config.yaml
hidden_size: 448
num_key_value_heads: 7
vocab_size: 8192
attn_scale: 0.125
bias: "none"
tie_word_embeddings: true
parallel_block: false
extras: ["capped logits"]
optimizer: "adamw"
warmup_steps: 204
decay_shape: "cos"
dataset: "wikipedia_en"
Each number is 500 + 40 x the weight over its row's rms, rounded and kept within 0 to 999. Layers, rows and columns count from 0. Numbers have three digits each. The size before them is the row's rms in percent of the matrix's.

# layer 6 attention key, 448x448, rms 0.0472, rows 157-191, columns 112-223
121:506463546522494449451474522486496584498488529442466495523432502508567470450520507465494454417488475568533418468521549492459528482522418484528468509478484540507547499551491381529472505458525547546495490577459425569511507439467487523560526560515524573476490543517466436505478581524518481538492555535469479485527498530467487578477511492449
090:461496477457519405524455515548521541452521508504459516520568529449536498552520470526466504558482606458499548508453491390499518535541512513516519523532517464526501535414522459539521477483462394441489515479520473504411532526540505465509517490582484558545505565540534573498522447530505519526513615492446588508450546516473431433495492536509
122:445440476587486525538447546508494437493548512534476417499525429471490506477509467517487551570475535470453469463537604493537410562539475476477553513498526542490510492459450492511493469481524541481513484449470466568504431512499474528405417440417572526576476495528510458504524475470547473531510553533557509483464496554492566502489465490521
119:442511509472465468539487517512507383547500534543462502505498539492544559484565486496511474510491515510526493524488582513457514483485410505555543526440453516497494446522535508471463516522551537517489513548508468467455506521491536437463485549544475435441475542535478504506507467530481473488535471497462520491483484420463460526516543512498
121:460524536447521499524536506451482427500457481447527550455495500445468476443510481499498532511508527425500490504471439510482479506489524478475477509570473510593477580530473436503559460483453468466555563502521462481488480465447535444589527510491546486486470518459539451503466499445501491502511471510503492500509553486479494545477479497507
122:554448466568518495524498475467506445453543497465586522534554515510502480492400512517509477501508536389538570514510435456463499483384594415498504484525470429521489474484541525493502401536485449575458496577557534448587550462511474496534556446464519506484481534548480515496507537505527457527433501519475509509517502527463549409494524449533
101:490489603520497498574484477441518490505433567539409511461481557449457420429508542561536462474503591402571517483517523504489500548486445550541552504486436472501587495558549598503474556484588505615532568490508470459399471425477553442541439528467499505517541472562494585480493582494464546497533442490487464496551608483503472555536537479443
112:568522513459556507559546517559480579528528536538524519509523526512448515490500536414452571483478480493490527436534452468528522535448549525459482491469570457547397535437472485501529474479451433511550515458469494433494494489508524503593445521514464522452464458462531424533492525479510470480495436486420514485481457500592535484497449520537
120:478510535484421559495475469462533484484557553473560527476517475456558472505431529578469545510516504517483508461509444565471477516487462507496416497506522518517554468529527601478543530463508551507493489443500505512465528536507465559505472511520471522469523450560432492495473521490423616423539505461452489490492543460534431483520489440495
136:554589485508516516491523496529514521533515439553519488475505480474394492506463575534483469419454516445490508511528452483479537477490477519447480471544416440508408447536484483529439522487506439509531532439540461496567547443500497532539466488518465512544476577568480437478509526486558495424511488566490486506457448500576528534506497530547
106:529507484488479493489516525518593468489523547491539577473482451489486570535485492481424502452512489478446436503556433556530509448440555484482487497515516507474453513363397457468495597475417473535580467511461518538466549442513452530442479473512497553499488520555507416499515524479538540469481518542495505510481494586579493501502525428535
126:528469544483441481523509542505479420491563543560491514482509441471547509532591513501477470554529570509481521498508478421439537488547541499487545484441551502504478518433581401468513457451393501496567518407482481497456538563497511507444487469504518454525515460491559480503551447517504515425518475514426508504454473480499486405481494509516
101:521459496526458461605479500456472506520565541533477480501492469502488466458502573506437478464479532457487525465501561456533536471548556437499555481469573500484481463475473572506531467474561512527494522470490494471505482495520548422563483390440491500562533482489490539497509523431538469502451527613496488487513455499513463546506514467522
110:496499448420467481497461504513534475490528486508485534502534479490619552454518516518499464602516510466502546491489446541466491495523571471536466491525521549479603568503453434393551502486514516500446507482568557454419506489516509520519573498598529522560536540502485477494528456538440552458487532572438560488491507417478468422530444536517
133:439448579503508528515532505600550506535518465471490487512494475546476535478529441523502493519559547489561486502532449583551440536454561557528557524511468539493500522498466480472450497478523493496501498502462509472519511510494473530523438498483479528465490490528479510503490461507520483497468482437469448493510532546491548499463543450458
119:446438556477520443470510578552511460492511489497531499505569514421557526540489506497551428447456517498550415522540533500524455485494508501481537483530478484556496491530545495532427540474501530507534489526491519505470499462498453503427415486462476502482473595501557456482528499479510538479557522505524518501510462483523456456498439466469
116:545551505562478542467509517502472476500561403484520479522539497527544475484421538467548480546516440542539538536494536611437495530488553558535555470550527509460498408433555475510484471538444496637528503490554548496534449488510525513530531446493545521556514440508555530492405563431476519481534438555521495499520403460514537427520500513508
119:509511458487480541435481498466474413496496528467494464480413486503483513455519469485529559509496431467508538479564505501547522502502453552543429509491524512523461411593487535458493481547572550442558461416577533512533450531515496470471475482461512504510500497418444452524500472452544467429524491535551522488435494502469485509482484408489
105:543572511512518493500509529468406569460508541550480471501483567557460528503539548498482510448511516482502473510536488435509502548524436480535532546506490499544476417525517450511526447398453420516519485547453464528448535496501565460550540556473527551501465481495493509512573530501474518455486493485469492489457530524470507539499568419451
109:436470447508549542544475506573527478510466499523475473470545545431515538472473452540497443510444516593530534486449562418541457541482489496438446505511521489484559514554499574532486533540552495525454540536541485484572495562514545499521435533515528440492474511526538584507504449514472414579459570537485523501505508506526512529500431604536
093:535483490503479489529550526478450527504536521476513536477494447508532482451484536490427429403472503529486487482487551572520571477529477482459507461470475507460508472545479476460474538501563508601523543406463575505470497451472502455515471398499529486479496456479474505478443530431497499459465486599482491509627517503513473537546506503501
120:532511549463461513591509496561434551508505500505490397449495495544504511450518474522449450435450527538512452528511548504491498552528523529477488509555498437498508540543520483543448470559505475448467538429506535465524526475515493537454530430473476535500451469490532518512537517435560424509541472569499546509542491570452499431491518530432
127:556491465512502485443523430527490508491443518507477463471480513446546497485471524522506459517527531534494552584536451506549510526571551532517494486511526536427514528508455455497467606552464483546468472553509552520520562523499487464524571433504503474465460513504448524523510503489557509477514536496498511501511454573483544502506529399411
119:467519505473498528510524498500516478471486483490514508517562493443577536529608415521474479536495512457503454490499517532539478450506516455471546494509543492503537482594501461468533448519476443502490472505513446455518519487496540456517548465483551503518473545543481498483534413516484407483412504513407613474547506522426509485527509498442
116:454529437473539479517466498486491436495508529550525484499456483535484515505573530515543480509506515517524533494457548547534496544499487547540521511472579503531504579518509557427526486477562436466462459487548503452503497438494490421515525517473473475511482533491442432468507517524530438492420493543524550502489486539446484453531515413484
125:521473510521519476476536480524514495464437540536514472463470521441455474497520506485518511470493428508542445530464464451506484567548505515539454485536522457481518529494527532548529508502509486375465544463507444503495554463492476533495538475442549563550528504521534524485492496515538451545465528464546585497473492490484512532480516530488
118:499438547453487474520501520549471509472456486561555429508475477549472545458591464504504452453471522478559434534502552443530526485475488553486562478488504445513487427526493452519477453568484474596541534441469527470524543489523504457446534498498496453548483509455536524495505480518504440457462514514448545495580484593510539508478518552444
127:491486461588543481526485516519503514469465489506484441491570489490528540502404460536510417504558517543516525522526456501484441504442545539443459510472447541517486467534533526501541507467512460506544516546478527476452497474507434511463548584514468520498490484534476526489501511515553501537567462432482481492522551512420455429482523472488
125:524482570612523502529525473473509482557554522558523493467500482483517494456498394482492544482461532562481502515510524487492497495451475472495577529496426498523408479489489434474568472456504518546525514518526492494500524574483486442459414498476412464429525437491528494523547509513470556484499483469567410499551486518513466485476554510525
096:535502536473481553517538483447429537475575542544460464456493513547472512576521504517469602554477506522492436503529559547548451515565483493508515533500513504589438409467512524526559509459470495448582430434480506558484519507518510512415403535451489496475485450537480460540541479511458473532507465514520417486492449524488521569548522440465
108:579434497518457540482517479567476513486463451511461447504485441521501529552576439471534471517490522564502506488494518476541510481483495590522565499437496490531501504441472498569460490497470508449510483464491473472542463446517495540463463459523520482465523507484525474499457491493484404471477513459541466491537457512470507517529524496495
089:517493576491489520525507483433543484481459580504458520535490528485462474515542505525520612530522482429511447504491513438479489500523490492522490527492492449552490447459527458523519523462536528520492505519520464539470509488506548509517461473481517594548505502490533497534551486528468482488471487510494473507452434519556629524518507466553
091:516447514546555492463505551566501498515477502511465496527510454485506508496476489441581515521517498548458544454539519454544493536491490578465509451490526510485486583480494480515436466544478510452443488429580534499528485517475429478488512454523501526516530528471507486484431528491539491530516574474556577502508515516508438506456464511486
090:535491467506499497541484469488551602512530512509500398458479531494533464487510499547554471397458487606501467523503539532488482478472543574515517533489497527532487533543450502498463526448539532411452492512535507485551510455512567516510495560571497380446512464522518460493468502502495538528453498476529456463478492513439510529552501505497
117:493491498472523481491508532517532481508418531493420489473380527495505588527531490465510530588492456522514426514448539506487557477521486547481494506468563527461479461549529481409438512548519500511538511454542504460555492554486484553503539511465517468478453435511483567510558420505578470451589466542503455505482478462497493572516447468479
# layer 6 attention query, 448x448, rms 0.0488, rows 158-191, columns 112-223
095:471490450420555516505494509440515513452427463467471541529427507448492473596529548514457533491512515524509517579486465489512544446521532565496533495536538467517466538421505516421526506537490583489439441464513495447527547443507565534443553515455468565478490441568615479459494511545535546521503566521504459515471536522485533500513544565567
119:448462506543513559558490534513547496513557485475443493499524474483478450520538501502547520454450517490510461437507580486507437477496477493513526496499542517506485533396475524475456472470544497498489541403468465484568449453503437590434442503441560489501423525549520486500487461527531553492503518483533557515432504518517548537549448489459
117:462465487501463468572499511454453470533433543524482486481469490450494527495541464539445496529483490476544508543502577554497506529531407559533576492454465490514435512572472529472525511538504522522494481518508485575488516483478532420437419510422467510435486509527545506507524415501585505503494521523448470495574515478540539465525546525529
115:406492573476548494470480509462458497434460496457506556509517491580474527489496462545521569554466541441455511533413466478491543467491459477496473527491487514589542494452474441561475522556474466466518522475506489449506536532469507499584540494458465520484435501500492470502510499483489498593477481522507540501465561469495484486428544476506
121:464538447472459477476490499503523448528550515523539526501496509566530463554439517478532494525535494429575542489479479384504483527464519502504464527518470521500496501564580527526487421526502463419466463594486502449499433496514437446395534520523566506575452521479461489528503483458526466518477498543517495494471532558492527435513504489467
099:502563500490462477491484493499478490432487501474400497528485529515472449468535582521419523545572500380504510492508496482538493442536482497538527504481463498473525502565510567495552505440553453515526537497529481490475489525478570439500467483439498480605558550587520564530516506470492509500418471508443474501513566528521509531537516538432
112:536463466505503557521505512536505562479523525461542489493525481527494490516477560536479550517456534505542501509495500452465528478489575583502518484424512476489481514509432482468438446504401447514476515461500482498510476529475538545549475499547527453483485504538493483501538508478537575458499524485428537519460443514516550531461465566568
114:550538482505428525405494472550530517539533507474474527529499484487569542508544470534461558565490467475509519509507471551466497474560484431485453451552486549516526476530433561560493566500499449488522442455493473502492426500522465583522528525578516506546549526527502451494426511461446509451495465434437578511489547549464458486577466507488
138:538440493458485514454497512513577487530472478522529438548512506556508476521478548458535560477477472557574499465504406499470481542460494482444454475517427500495453471530506432546509445435479560518505536467459520530555499510507486473446453575484496448527449440485494409500503504505450462410449488475473467512489492590477493455497549530536
105:461493483450534521455496503488544475451494525487528543487423482517496480586476541469467537506466520455585492499543453527499524498495492529498525505474516469455457598472433487458470488529443508534529463545421474553484501485508471481423488507488508451542428504562444557511539526517520577412495520391533508497543438521509503473502535501547
126:500523460483463533495489541511557429587428504496581528478459502480483512522584465515568477504471503522560497531496484532448534487529450547509488506430508499507488485434578469509555497617430499507419461470540451488556494528508461438550464465579614482480587483543541509504492483502493545426498495507397484512484478471472516452464413565567
101:550565452502455489520476530446518443547513621569498483470486499556506547536476460469531474517441472460484507534490550470516536522497496468498524533413524564512476467501534529507509415520567518500494496471537477432502422491499484457555498495466535471572541588475421524490547495478492510490468499524483581521531469482519539537508428545505
116:522505462449537471520467444471499470564415542484406466510448512506524549523507537597506462532490463449533493521502522567434567477504525489512481493494510503491524549470469537389571543546538518554526449528503517537500488453489518445543555508489565457481536429532463509485446569479502519448469484574452491503488565490483494499507489483548
136:481447573423475533537519510588437515508536504535483490499408492615536486479478505514461521484496442461562486490474452551453465483481547556392493527567452530438502490551467514473534541476513511455491418503518519588523572497461477503514507481508443500447489486535506541492508467499554449424502474493451416492493531551487508452537503491504
116:429503489480492491528482517550512523465445510497511505508456511373525424542502467462463479500468512508534508487476510492473456478528493511441468477539536395501517545576499496601470459503532454523470474547522493612472506441503453479432494547482526517543405509497498464475543511518565548494545559469458524499556500482516500461577455528498
115:488542505519492528458494525528491539495541524511545467495510460550560456437459549482447489473528518525491486478495544578479485590483570506489495508607581531456552422475485468444515476563525456516504599571520542500515509464480592505571509503569519435536471490457476547503475565497466513452552424566423531496523494449525516530538491443487
112:516496427501470538442498489484529474538513531505521499535479471490550537425518488533531562447504492466481543511563529478483493505523393411531474519506526464529479481484460524512511478480553546481525467417529447471483494587500468489499506558509536499522511471409549506478549435500473458425510478516521524500521504452502509470488454513478
104:430472452497543504433509494524466545503433445508532509585403511528483507610542507531462457488521525505501564522571505481568517495496383562549473488469468530487462528491473479491567460519490568474478453471524446445531488535476531456531491532433494514504483480551523521534529517457556487518442537516391549501498501477525471504512549479466
110:431507543566445480562473530540459481542551532507459517491504504450496482432505486525482562498515499518471497478542517494611454499513526486481506523490516486556533461531588513554449501575495500517539560509497520567561523489532548565507436488474501541503450450506475417494441460462497479565538564519519410501497484535499560519463460494429
091:540515471469508601519499518453476513452530549552488517492483467527528528463498505517475532479493462522538455545473520563509536481466493475507530494449528534438534456503487446420497464518549502568541562496466499479486526527511468536612477537496516389514503621504406573489563477504460520438519431497436549484609450497450557497532522474501
123:535429528492438492545496541477515555540500513541439500487490490513540494523531449488568518475538501539514476502539459487472502534487478570494473524495467484493566497546503433472459515556530558516438501476463542511463552482504441512428568516520494514591457499490470490517516470524495444409532559581487522505537501527470496460484499516488
124:563531505455503480444524455544530484542472479533493469501535507522548500501459483475543486493535535521504511583535491540648533512507496426496498485425506560434541480542469456453516599498489529478492479552473542427470474520483516481492527429548442526469492469482428578532543482501515479495537501494580517517430477472442552514471535468489
114:505397474519530507453531479518517497514412427455477438517470480499522556522561453505449533491514455479514500558488494515477461486538487518491493510555525585470536428511478534443619504600516507466480469544550423508567564568518507506568486457509542546457552551520519501510488460487490416503453540524479431495486498523389532491466452410490
113:455502466505508502499506472503488538487381496449512411514459481538524540483541521549508496471479494489522497486522589527551513470511461488579530497508550549549452527481504582476578529448618524532506470493520442467524449483533508557457491488420476583533550485511512541494458494494564444501516482462452484502558500503522464473524518432483
125:520510548493457447507536503515562484442443446505464528488545528477516433505547535475627466405469513457528447454434527411509485553443497492481455481540452537433444516490488546493419548414552526455451503517501458471480485523487555532485492512491420553588520534504571537507475455476529462491503544544536593492455465511428542545469517442538
119:485408540424470491503501491511438462517482536565543462468466503533476517489518446497513451483535486497499471443556506503537498506545485528452498511507486440517516464499471515491541483551507545513515542426486497583608550500512528499500535565501578473522534498486490471496536388505496477430507535481436392495547541557510551474447555503483
126:461519434538526428517502504530491543482470485495456501534500503513502458463475487470489500587577522540505495570470441482478516563481509546444430454432491509528482544552432438504493521455480486493501514564471443566417508454523486484464598571534443458482502527527500488503531467522572497538525522499524512518465523485516543494504498450423
126:445588527532531553521497496462488517539551568591531514466561508463484503414523483472505560552508472500474522468438511532478487512463480508466492520375478520559397509522454443492511450463452438523499472513484558552453463548505479452536447523548575484487563517496521427510472454507533615530469500485449530484518467507533484468502513509393
103:459415443510541483479465492556536573554457478469576452543455492467439486498564512463488528550530527492544534415545561488490478558527448504470424479520449493503499542463467537537534442496440527501431472457534576488525420518513502461482418483443517487550509466483509473545481510472560505442470555512489517497474449520515413463490434534447
106:553512538549496496553513458559543585496514482530493474472545471532558516484553504437574452516526540549485500456469544474499495524505505489486529537498488471460501446493503533572479502489486501537485491484524552478527494519516469487531459470559544549467561434493531534492490536515552499461576509441480367509506490549443500565516504463501
090:520461479533504465470473561501550474553502526518514483585494488450456448573531525508506544497473516483572500442502445400475444496488465495485462494467417550505502563452485499447525462503496521519479556407542450402494464530516491443497473439456496509528535486505493456556504523498493500490468562479500464495397462447499485492503445536481
094:568538516480463566522556456509497452425494556469502558508557499502606518451497504471514521413439444552466447482454563482499471486484529554567565509496512474539513451471517508468430516422505497484490572483502489519479497480490461546464546556579524562534507468482557544408551461565495514517551477492570502501457514525463568531537482551491
093:515501478540474453494453513548534563540493461503491473507517472522474533485574487496477418526498473506493519497508507480519539500434501469514490482462405546501498498533471439556478487500462480526506464502535605460526467493506562513524448419529456529483527457486442464534435621431532495521440529555452439492506504475481471536476517468462
119:497498503458476443546512555509537507556458537514426536485516516483515573476540486449537459506407520522459424473491550566509535566563554440487481521468525477510484512471539489416539522473505550553567515483471479498489447538510466482530504552496447516431500443474519453543527453499541408412529455558472413508521439449520515595504481488539
# layer 6 attention value, 448x448, rms 0.0435, rows 128-155, columns 112-223
132:437469475541498482496466492457506481514522521527545500454408458512504472508519454484522439555520518521562467505498477450482501523493504484460542497509494521472471542491481416538481501525567554454577499482574535544555448475516503498438546472513459501515524521485482539517504562459557545435502461554488495509606539547579503490491535505428
126:444477511471448451508485525457470522511545553509479537469528483438517473513455505478564423488493500526499497488544512501530459476455456501554437530508464471466517496488498465485496542515531515452496511492491480542474456507466507514503479459516521509490461487413484437514531475489534531519495470523541571503502520506468487480483487496543
134:460427551534487531485527488498480513488472528438522523508439485457508465491492495537429540493502565465518492444511559552527513470480518498434507494499511485470489496485491531535476503565484490536495527533445567513539574508493493497464531486513452452542410550602548496493490512540492471438477528539508452496470509412419530435511466466485
133:479518481540513482430483510470523454494535528496499514491520500486489501495450483550562550453523562516530480426545550510559461440518571533534495499511532492531487489476497504517545468532513523453528560543449546494485526516483486513542546451437581514514502578507472521525476554528478433523479513513482504511479448584628495516499423493554
127:533491553510527459476501476462459468518525508499502508518421479454510582462492519509539458478540499433475513523537460521426508511552480481490529502558497449507506489497529530503501526466482450507551535434522537466524529507504492520562518539546504496435574503631488459492492481502546503527531479527542542479460478508410522607472458456544
130:469485541499452516452514495560533471487521486508493514507502491475513435532507472509459542470442484524549518502529516493457465466465540329450460522540498537415541481539489461519554519406449557478460476448492452505493491504497509506520435548533587508536474478595525560494451544516529521468467557519544469501549482535452498402523464456519
131:545497529464426518485546481474496461447467486383480503565488479512553541538543477530551461564490494568448500522532550511425482468501514440552570519507502499572477481469531584565507604524538517505437533480489478424510448569529500437510490501604577509507398446502549500485521463494557498556421471506524436509515514508531494565484505471395
127:452550495533467496540472501539559527520486514493536472485472523538529465454552455539534526490527464441511496504463556456421509528459555519427457462481511460466495479483478528508554549497422418520494457502466544550468531491508464477521537462474523462521578533507487495537518548512541505529490477530430534498498511541572558477510470507479
134:516427506562468523500510461450512480472527478490578524515538514519514487464481481522516581485563459446540517394556516525521514514531412490459457497459485474479520533431493489489528527542469460511490518486583527524526541473518500592519515457455561489544496497514421540504551499422534510527458503464453494508513443466469476493529468508497
131:506505440513483529425507514472493523534444483444480542487530475535500492472478542455513488472484570531480528514504520463512525510504471531498481483484559481511502495588490524535510495445526510484514493496488509548482464531511513510526433501455388538478481453619457503508541511491503493459567505404445585503506498492453469480503485497511
129:481467445476555468445466504514540512552419483549567495525486523504438493472498516429439454497501499541508518476447574506521510591502553483514472479484504474530522597512491507424536519507465519462489500497529470510528404553477530452502499516497478563458481550514503487527483488437480483454505484527475423505537461443493435535483511506603
129:459469498469526459437481507488440452518512482468484513586544477471535530515470486504473495525490498495558507491465531515498505526494407507580482517471483471478540566491506587474488523502538408541470510520419436503493518577498514507500492438568442459545537443499491524520480515483504515538446518539523509471527455489516542407463544487530
130:442519487506482534541523469438483498505499555442481523490578488498483548457549577474476477478445495463478494501518477515561496461542486424477479483469486525516432520495533530562486551543471534458588523516507595520505483451525503511478542594486508494418570587536575516484555427544533546435564486507526567494505518480510510490493443504478
132:452509517482505518571503483494507520534560480563514493472432504493537603517511451489476598547501470510449497557528551549497504507514498515418521482538470447510517453525498550529509447607560544527484470535521501555495558472498519535499571500498472534508422486471438476496511477515487470473493511594451421505497523516538478454528530462544
131:516522469491561511539513483492477470492453531576476485523546515496525490427414578484435453501551585483566493457538510500506503529501507427473508549518565461487489475498537528560518506433555514528519517556459523494450486532520496521458517516543458561519484534432488488506508425522433509499470465565502534472481516464501483538492490573456
130:507426602456549503494440514490400469462495525500479489534485489424483531515433505459532473480436526536504450518517487493423494539451499552425567552574489594413463461520516508533517521518551470469436437486498542461499530504526503450559492542452571527396471523414495519511484441503534421485449433480519530487490488524498504491532547500641
128:510575488449465488500448502477473485496506483590422549554439534573508534458525471479516539501524540473443494530435543526459482513584539531482473488507442449486532617484516517510512481477488482477577559518516479505439511484500514403513484493496511524551504518539479468523484496509512518442468502448470587513558470569470551497490478501503
127:516504497521467544482477494560572506540464498549452441523502485471547521467512551507457478548543428455599477532540585511500505456493532420541504479511484507521436449480492494490504574507440400557517474536534580549514432405501473541540480490584473573553435497572513493497496552522476554497528487492544446510558469524437521492487399504579
129:521485508474474431514523478522473485539439535424530481521474483541506448455472461495453480469531509552479552440498434470522485472516470562467493477613461547467445537542446480527493529493494454443494512553510558590390573558512498477493515529523580443528454497473467483503495490485495528507443514462538445489439462506601468560527549519476
137:500556496476506447557496508459513554525412563520514496469506505482518433474519528553504571507552429490479476509528528461542490498460553428627489514494491494448386456533564430509475502559445438518499427431459575471459574515500523562525459516485572484426481528537454490506437479454484573462459506526499519512481492546479474521476548550581
129:514516474582499444520463505511562559517504496553484514500504510525481516508507517494531536524552571536495522575460507466501474510399436508566503511488488490478474436530510498461518418434609461558425510470499496550529470479517525433456458607503530479500454395459471479516524501517506444460571487414501533502523463544528551528461549398500
129:506483517536505525489487486472484478462428554542532494462536515599487509484457589505485577506478580474476521486451466495447502530491562431473510508421467500504485498528509500487460574500474566482533499459493476528441467477495532401476511453558574472490472409517443495507544581479496551577513535519468496502478514456361489479509507531495
135:505477502473493486549470517499494472555542538545512518506479523460441473512490528539492451481467498475463510527438379492440499460415487402524503506462465569454542436436532540535527502514479519500539486443575492634534470437491463469492518501470534503500494469532501504519455536556479500513447528497490460506495461557454529545491452543477
126:553479546518496540457540537486485528497469400493458510531509536512513510468511471517512472503485501489450486557521538497598507505486526462559496527526476475516495496485479525478585521503506534539428519514513410445503567495510525538460424488427494600484557508647562487487516444517477458485488492532554466508423563521547446464520566413529
134:475477514467495504557470518511476539504554487505542523515460520524483501489491497492497464481471549511489500492536531491487512549543431472514488507451450563556549436567531471526490471425506517426479545508540513512542462559512501479460486482516498487507501417494449496503491459461462464470556503479492500506482465520525460475478478431453
131:439461432503514493504513503522543499527558523470515524474440509396500417460504544486493500494529431525481520484500555522458521475512469483523478481494488512511467470512460471408502538588499484416516553505483455508429478479498490460535506503479441523544433525609530454500518518554547551378441482563494515494501521496471563487529453499513
133:516498514616501423448522457485529494509510487466554453506499519587468548536465487537527498543463539507587462538537498511489497534559516498516481515569508407471389564516523502524531450491495547478514474494479480471502491487483503447434491521534547449487475512584439569503551417437527479446414472427507521507512477540515475464525407568546
131:449493426451474491410453519468554496512543484535537469508461455518599500468513529449549607577475528453535513473515464497507482493504475519451510493464483434503490471504510555530484455586453465555490543525473480482499482443492497424523496453534491537523565475501472496510506519494479521581528536543506498500492535514547502489499517544501
# layer 6 attention output (transposed), 448x448, rms 0.043, rows 128-155, columns 112-223
131:545459486479437538568429522540543594543526503470570468455488470512499549456502494436514662514534520560531455577515471535506479507520534532543524462576474494504563473504515534479430440524580472483521483524509494480464507517507492456540462527503569559479583589441524480430545497511481471557494509457543495480479489436521521487460535555498
130:503529578489524430500542525498490471567545489505434501487480450505523542531444454474498503464428509471513473486478459490533481511515570498487445542463502435477507465458473510494456396557536525517600503500600551549557468472563506529527503505442469510509496461498465446525494488454516516559543567556489536539602482448444584510504442520543
139:527535526492441507541469491444503533505509549502520484549528571468593417540531462440532539523423435495479500522526521459503480483483519436508469502490524496589561539472530539506512523495446531437485408500477565522478507460502552505474479500462452445463483501470475629534541472476555448470539464453511513507454481481500511532547506514464
131:484458530523464489568448490391435491545538505460530576493551527534483507535548533510496486531559538444525569527458460446489547477565502551491508452465476515494573439578529446503467471502474525507473483532539501555501472448505477475508504559456544541441569505461498490526535525530428434518470485526426481484497501517450514550559444471536
133:431494583500500517514528525469534511525541489486457563459459564513517505541518496483568469515480550433554472473575517498430515514479444469489411532493520458413550541492496493526462463515516491460459473506465463484439490538465499435523485440473555432484498498483509479432475606466574482470549587517581466493536482474555435531520590488470
135:523542518463604477440447497474445463582493565442530454526555514469490460529512506561487518463471474542561550419465487536470539488427478447446507467501523486491504523448460433551474496475493515499570529464431522466468514479528519502532476528505522502474569501509534540582529460528551504441510472475476501519443454490530475567493493515471
136:499489534507445471443556484554474509492472488451505454469543538484543516531473511528546484478549523525545559440454501541440603417443464516420463578577513480526438528531514523418450419453490532425515505439479569606490488509486558466542472443440477499486500577486556469468504526513457458486520543483495487505492478489475558515531503497545
131:474492394504488489551462424579529459560555499535520487472491522552457540506460517470453482439556478524460502467546465417534556484526535448476489541519464493488571524552538563453507556500436554459552468511404493470501440556505467569491496557509521474541586480514522500468456519468546474486443496539480540497514483509482522537518507449481
136:521525513498440487436529499494523521465557460477438546488516528396478483486504512514556475488574536473522454554516481557436475510515507471497571476508454477515486510566605471474459445472525475424555486491543425424535479468449514473523538490475608530482551472467558547470587439536525505460493532563549478476557509477522434535488473487479
136:477498512527476441498624482367536528528544457482465477539475415492521524437530489518471513541515441502496491480518516451460464504407490457447612409546511521494558542495453510516513514571465457505473518532550536505588575522529480457523465532515413481596501529444541522553468523477537574486459487504473534530504446477457502510524484489513
122:502448507514489411482514468469514466458555452512514547533496502607500485496478534501548487510550462523511498533534526466441440527496534517463549459551430564452436497528540508507553519534588504515506541415485491531573467526531494523428515516551539575532528491466487437430487451527527376511468512496494452470508508536559475466522456568433
133:548487414524426502481522454517531506442483462610557502505539501492531563434469493493536543459484541456489500443521482507580554602455467498534569541532486556487456502577513487451504492528445574504515489524476585515545424496495488502479459435499499471468531522460528482473518402474429481597513483531531532493528485538537541595512423475423
128:498480468454461550440538473530508486505522512467437530554494436482480523448518548561548471507364470534566502461492469463469509480503537553520531485514547500467488470504527534529490492481592426488527511483457551484500505508452443496446509492487512487445503515569519543567436516519487506460516531524520511506445546449548497524490528529627
135:508513492542411488542522453528533489519490531546527494480587562464537538523433517439506567572463487563499473524575561468560500503501579520555501530540557533457442480533496543486511413479539488477482508465502451437443512536456544473457478453552444462467402441531496488587484457487498417549501455523494498477469561497481519547481420514463
134:485540498586423518491588493473516434528514423540484459445500426454492527482461537498533581491524503494471515525435571509534446500499467482542588555556523462437544571573458461473467551568501494496447500470467536477547433474454494490460446482479452503436583455498441476540562491477525586523534519541518480495515551480463609489585468538439
134:524497527555544464526559539486536531536496450521475483449466511529554461483458586457490455508435502458466529549547465486550480458583404518498463556527481543548501495460443483511466548491480496523477481544549530484485537524482496499498473515461523573481473529505533526445522452483420546471499454523528521525489401504484504477482491438556
125:493559494593545512477503527550465545498501421477500533466549451518509418477503501532507522458530512514572446493500534438435558473553572491455507483504499424508536500538474550586517473501548498489480371469461447505465506521475480418553534495495500478511470485498483547391519455461552464505533441503465420469472608505524528478528506507488
125:488521526549485543524528492524492516425413506486446554525462463578484535542498485446546457528507604465529514493395460550503504449494535472426478402504472516467501484527555509425505573476430498474516489483501593557470511493446478435537478524501498511411496471512583440426496471496481470465409522484442505505522497555560515497599506536484
124:514530498538511544425579580527441484455515572503488476587497545518485478504488516468480480520502440457471530479533482475467507463542557558531523515559487567560503461532511397417508473559494455539536464504392497492519462509526516464499503528580608525521547533527474478474494523464579458528516479475522566511498504495437452457495423464538
137:515478447428539457478453504468461454495492462419514509478464460565495496546553512475510468545567515447473546494467493512508507529579472576465485605508412490410522489491531516480454418468440487448489467480469428504519492531510506539553560517516486620440503493549501527515516505551482415504491499499525527464571511524532505481482462549530
132:562493603514431514490531500511447578457461492517527536442492401496547527506552498538487458462536488525499484439501480486556506478492527562542514477539530416442535458520470450539524483461495518592431498491520533483565567473495474537502446472512590475525461517487469480407444571522540498496496503525483577457495471577529481516491515548535
131:461505442533447501464525496438559529517516527543432536463435478448510440476430432435466493513462550479497509526500493509565432577518485500477521546502480477561497474475531500483499514526519504463468507519554466539500556440575510570540475482475479444458522483519453532528422494521540546465513383499482538524480494511549522482495570482484
142:519488471534520450507472481554494609551483505436502560510534592547509532459574493530470540432474528571506542479540535483488514465462489522565497533441564488545527514517470509527459475498513413531501513526507514523541515448521459448569432519511540539463568479494494525530548441436506537479471519562515508500515534466521484450473515493491
127:513449518458512553531486489401501508445475491546540448498489460459604517538502479440479480526494556429526509487484506492540559519527439535515465586464576504598532567561510527496540580481481480456543493486531485469468526489543522473526444502462466522536567504462522505560465504475578527448482411536522529485509384534480530526471523527481
130:409534492480413453437458541443476467467487535526460534521560483555609500519525550436564555507521482504548500434512565511484519513457447460570417460537497482481503466563561422516549514392433516459492522549471458526559432511516499470467492564475542469530521471443494511440509562455505465489449472494514396484484447586573473554462543511483
131:482506549467458562484481450494461592530498519454526504504534541465423531504459507530503499487525530511503419527491493498495519453457502436423477508532591485507490481516482474530529466503469496470540487475591456480524409485528525445484474450493544474476510493419481474449517470554526450485487471512547490507503486453506518570576539502519
133:447516426511540464569459490586510461568540514536476493480517477549480486492486487534432571516463537483484482482512528443509473499475445506516507454491391565536530513496534489482543473562545534551576512557510513511501474512495478480575493454505493466492519503469533511603411487610472499487516444500473503513460476583509431486559500587467
136:430465448500498485496584506509475504493465538504491446534552492432493512574462447495445561497498520476498544395515485408546516489475507461549502431542507479528447494544490405518473484520486523505498535473586525564457526518454459423466563510507567533490520441592460494429493497488459497473562510514517575503478548524463492504510490545448